Weights of a small transformer language model.
Size: 8 layers, width 256, 4 heads of 64, MLP 1280 GELU, vocabulary 2765, 8.22M parameters.
Architecture: LayerNorm before each block, biases.
Training: 445M tokens, 3394 steps.
Each number is 128 + 32 x the weight over its row's rms, rounded and kept within 0 to 255. Layers, rows and columns count from 0. Numbers have three digits each. The size before them is the row's rms in percent of the matrix's.

# o: layer 4 attention output (transposed), 256x256, rms 0.0447, rows 73-83, columns 128-255
# v: layer 4 attention value, 256x256, rms 0.0294, rows 74-83, columns 128-255
o73 106:088109157153135148079101152158121150034144159132151122068181088125102105149174111118117141098183132153115156139073163119090146099155129052096139162112150134092108153167150086099104173107119166134156122147105064155110136118120160105106154135145177166146102160097118109160134159077104128113140108128124102069101160053086161108151164149125144153166112119125077089114128179123105138141041
v74 097:134085095086113078094114189163136112139118128137144159150129176128088135105134092056131119123202110187176105076187175173190166105141127162113138168153136130113146127131131126167105136134090138148129138076131118129130210124124119188109097086150144108165148102130135151093111147062145109112092116109129162196137154103118113130196184101204141143179139055176112124159164110122121133093142
o74 097:186150134162120162124104079126118187094183099124130095122178093104104121159105152164096112135121162103178143162139107138096120161128174142128107128133101157115180051112155123133126136137131119136133076110136137146142135154105174133154200141178133130119090102118080131133111118136086108180120071182070097083146060173151121153115080157123094145093171173081110173114149174189146137142095
v75 095:201184140096168092141160095115155097142187071146133053118165147172127159139141048132133075144114143137148133118096132133096121130179105169119114064177169132157063123104158147143135179092092057187154053109126194116165148102115119102116121156119114123117099184143146156092152097119138149146144124132112126106076128089145089163112179098079151108149083130103167120156124137112087100127084
o75 098:135152176175109030153082135167074137139055112140088193118088109110097132098110151159144124087109142099137121118154133162165142078103096135143163175125147134162117112120093128167184122173141160073123159111137105177123088123159158154164124090170223130098171099110096155138144170113199141131089100135163161093186112135084134098122076120093127108116150121166132127119186072121131148106079
v76 107:115150100152130142144128056130133103133097129096131101099056153086194131153112119169106092112089085081186111107137215167099108084097126092145135163168098085196127092109116128096114199135138137087206089127128084206103114084125142173155120135133098073138111124166102146096079171109149112118133130155090141134125123150091089099068134116105164137121132101165117078204113119111143142126141
o76 107:109123129091123179164121163100103105133187149073136089118236162160101109158121142151141150146110130159138136104104091060119118167159164168134081150175164145056138115144202073112151119160119137172145112146108150119102180145132143127145118147140150180152136083120151117122174142122114095156122109088148125117143162113101112127150125138170085141119110199177152107050161148182083129139158
v77 098:136127124125153087140148100046135171130101195191147092115111171100089179131110140180129137097150127121126126128137085116113147157156137205079126114083110151151146117101185133084120108139112169096168115059123119085083136092077087166163146089178104127120113124161115138158167168146129078081119104104095132145063084138086106122175098060105166112135151214159125171175170140123126101133154
o77 094:114120137104155164102123178140156111154131092116120137167144145135163096058108141177210122121139136101088132155164119080110074115129162066100115070147090120094107146130150063197087189081130088071135153153146161141082094125097115113102149099072158195142125150038108036135107135116147147169143137099122151120174153128145118105108147169163112123136094068109122100144097122150134163103120
v78 107:095120113110124076108134225188160133102125119117119065109127096098169163097117136106131144121092135112081130117125055117076126117040120085078135120174089165189119181104105168107119082140222101085086096147157130163113125146092208120165132181111153123156126093132111107108164110161142143067175121112114162156136180114086122082151163140117145132154124086094122090093163128142117187097059
o78 098:123095127118124188093123074200108136129147111149166165075111130098160133154143154174137120124101164186175115086104178153157114112110151156091134136119180156073166050111096143166077093099110113167162107118111071119114199134194120090106139048150108109094086169102143141172063096108163140147104152145111108094123211146152062136140135185107072101149088109123098186126119114124068105147098
v79 109:159206099099102136123133111073058077146134152097153175134095130121173141117144111116156156136167148203114142084152132118096129084131143113109152113167119180142162153090164130158122109155100183103127087159153126197153070127125106142165169088151135126113086164168148084090131107108116083116102143103098159114079166153147147140091140109082151119129135137107103166148138144112134160153141
o79 107:107116155115153141144107154169177138173167144160142106128147154115133052133096158145147165076136119126102131131155126149084136163144161133157122106145102115141086117118137096085101172090181096137134153084093135097093105095085112118174093179145187124113165083170122132196115165155061106081119186107097119102144090125087108076109148192148130077114109127137182085129200107143126105108136
v80 095:107074181154123099142137205202130147128085120108059088111111090102124142131100088095100116167176114161163086055078074147134201058119099101165137138099142099113134138117151161077112160155078133105124142138129089118145134094151142084127131151155096169144159139121151068139075134139165185121112146130071120131148141128094137163155137092137126202110138173169122156112123089164140094153159
o80 094:098123099108084172106099117179115124126091067146154122057168149059163079163156120075163112092124131139098099115136155152095124172099162138106101093132131174110116143176179129130149090151158107111174148063142155157050115151025126163104186141129099085078125125121100126121135093137083058122195044103123052137081095115106159106115140146121136098118125154064120158173126160078066118086108
v81 096:163147130130087144156114131140134113132112118096135112123142143130146131106186204093143108115145123178082125110121120144166086127126130120102140153124073179106049167116169100074131112155052095077121122080096082113046146147123147128085160127100091174116145106189189154131116117125111152110093102099105109114121148139142172121087077032121158114080154156125184098149122074072073120108178
o81 095:132133186163088093147131132095151107083220183120092136197151067166092127123116048162117128125154138130131078087161109144110159145133135123084140080086155108131113119123100170154123155115104120163120123158091185093181115078108137188145105146186122118160121165054100124118120135102156091165108144096127175095177099127165087069108139153108103079149136104102096105186119151197138130127063
v82 100:130175125107117142146111133100067090125097119118157129142133093091092079146121125119098126078146139112128131113113081132151175094114078128089094132122130154127142135141148168126151186081127065149203146075104149129114154162098135167139143168073131190154151160154112067116065180179139173137096069099098100113152157169119111136089134154139132165077167110141112193159158100059111154161182
o82 094:086105140127158115016126149149148172149117072117145132100166223076113166142130129148156116148165182128083114139128161152144082153056111080135094134099091170122097146053195091134125079140119149154117103134199182176133147126137125113113156106195164089096115096138123119115156168075127104141130164125173123159144105082146156130187152058112097114147063107133100101117207072108118128159080
v83 107:100202128136145135181127123088153146152089138134085146127096112116171182143132125160183155142183098169087073138138098202160157137145155105117097116093134149121137102124136142173168103151127131159091164099142085146097119138144088075078135131131112066123143191165054151116092167122170116152104179093083116097155107164117189089102208165109138135101129065134059061204119089153177124159094
o83 106:110093095130146159131197101081105113159161155146171121106151139109159151141119185156099082075124164112166165123181132082143112152159175187105119162138101117170113165149129087119138155100116105094156106170108142181132156107079148187134109173090153146168115088175155089174072107110075155121141152127110144140131167098140131102164163113153106168145128196112185176065110145139126091082191